config.yaml
d_model: 64
n_kv_head: 1
norm: "layernorm"
rope_fraction: 0.5
qk_norm: false
init_std_qkv: 0.0648
optimizer: "muon_hyperball"
schedule: "wsd"
seq_len: 1024
doc_mask: true
Each number is 128 + 24 x the weight over its row's rms, rounded and kept within 0 to 255. Layers, rows and columns count from 0. Numbers have three digits each. The size before them is the row's rms in percent of the matrix's.

# layer 6 attention output, 64x32, rms 0.0801, rows 0-63, columns 0-31
110:069109140149143134129111117121145151098108135126146141137161116072094139146094114120134093166151
083:140124190136109109126138138121133098156135120091125136170150119138111072139131116128128157164086
089:134100128129142120116118106084136147059139130120210139119126128145143095123142132141143121121124
091:108139149144142156135115141148123106120100192152155092137116115148101158100107119108124166167144
076:166117114114099097111138101144125142125083098193131147119180125139139111109116123139124097106125
103:124128131130139107117109104149165127142066138091114113093119160153116128110119166180127139134093
124:119153156128132131131130160155157118160148101092161130111114098111173085103143099145107123125168
095:110131087151145117159168120169160112116145136141138160163092150132102140115166115117141115094158
078:112128118136165140132121138125139101135174130117121147165150200100155105102115144106151164113114
082:126146146125102140135138141096145094098157105135117136183101157128098156146128117133125089166084
104:148123133120140123131109158095090115150112168136126160129175147113173112137093139154134118077108
103:110140118130109141107143129112132099095091164176121097135151127115129150184121104105148174146126
100:105105145140160121098138139103115107136155155105105160119147108154122118101127178125140064153114
096:126103116141156099144121112093155148147162137141166158125111134096109112139180114132093170115154
085:148147197133091136147090123119071140111122140105131128141130140114123119161148133087101136148144
121:117091124144167147141114130169129118168146128150157140093158140128145147107187119168114149141127
087:133117072153129152138098124114096140124106115120139186140155108129128154159101091132141144137171
083:160090116143105136102166128120145101079125072120114110117109130138151110143135123123077118154105
100:079123143113147161070110163100126098115086131156096139147113129153144144147120114123142124128096
082:118118141115159121151140132139098125157118115130128122118129134119153067146197089109152122085123
101:136121123164104148083149131146140139101115154143152116182124101152107149112080102103127108096126
106:147105066093120142152133105133107141102132156138099086120145100091100134156112121142153125137098
095:151158141110145088138138093150136169160138164104127126103102116140137160117135150123097159082104
099:154122103125157095113129176098116139091137108108125120141123079107122170104129143155142169154137
092:112156134161127122143184157151122120148142094100113124120143131127127159190125105117081110120113
115:106119119086120114097127130141120101132113091122114137149142150154066128129119129182095175124124
097:162129108138088136098155111119099147134089153124170125112101127137142143168113142142149165098167
104:119196159120134141160128102170115138126136123110091137101133124106127080157137131156142119092139
117:129137082115127118174137102153105141095125127146133160155094140149112161073154154122123113102115
075:102165092104163110174129109106097137124102135126130113120141117153148127146128116098090165105086
083:110109109113125174092132111157117149117141114089121149098139110169135117130100122099169120104079
094:152140119145116119166130107142109082097159131121106082127115147087149155113104131151112124086162
102:161127121175121121131074105104160107121133118113090136120092138113083144125118148097164111103127
107:141126088132129139157134119110126102157185088151153141099142124171137119134080158131100119134113
113:114122143140115133142147155166124148121137142133074108139073159135136139102120104114132142169184
098:116147105108125142108140114099160144147113171161109114133109151072135116092170137087101133130123
092:166125098111128155131115153156059139118142142121141163126147094153133153149151117142081130109120
096:119172120119098122115176132109133153159127145109099155151081108153136143167170134140106138147145
103:096162138144116177098133143108177151102190126118102146146116115154118146136104119140144121125138
098:134119132144143172129139105125135161144121106124167095130103124126093080140150135168111163092090
094:119124119093124096134121107113154093137136100095137141146154154184146102120143149159104172159136
097:109114173095137164142178124142078109111099102118101139119138134110138150098152125152157130115101
112:088140139114122122094112165130169141085129125106132127108142168170103123142110103112180136150130
100:135130130092107142126121109105133170171125160178155117148102145087134117094095112146117093117123
108:101148158095106133125098158134115090137102168150123177140089135127115104087121111149116125144104
092:110133154155080141115158106133114132089126133145106112122172122157142097114171180120123151149137
111:126142137122110111126119144163111102128147136104208129094123126095128164132132148089136120105093
108:168086128091168154140122090138156166131107111133082146147135131145143117112109163143146103140137
081:125185106160145161146154159155139162155150120130120083125110137108144123123123157130105154166145
116:130117106136146121128078140115089124129109146133095116073143120139077115146147130095093123107165
087:133083123133132117163124151089146164166159138098174095159121134128155135143137159123124157118150
110:136165149126131154110118133140144112176134083090131117152128100108129138132130133116172064115104
094:148146172155099102129139149121098173158087104129144141132119118102150155126114119083133112163150
097:093124118101142068110141147098096161126127116138173092140161127096120128122117146167107114117130
102:138150108127128090135101163144131114132178140202116148132170115119121133156118126118156099120118
130:185118126178123067116134091095120137110130134140135113077138138104123142136116115157126117128109
090:152144124094164135139130138139137142136136156144157124103119178179137141148131076149156108167141
143:115121134132127145136122133147192130128126147086127149098134092101128100088150113104151086139169
104:108120128117135103077105084165121105142120111127115101141091123148123144136102099124135123176078
096:148100127144136149150125129135133099154118093110107166091121109135168127131112117055096143148126
118:112107127086099114151139138132096111126111091161106102126113112128131146119133192140166142132174
099:138132188136128128133092129105144149109098153139108067151135136132142093113129148103129092143162
088:145071112132100117162118127107120103137154144123090119126186108133160150149126087116126124116097
089:177127112157136138106133093144116125169141082167157100149124128125128101126107133119119157110179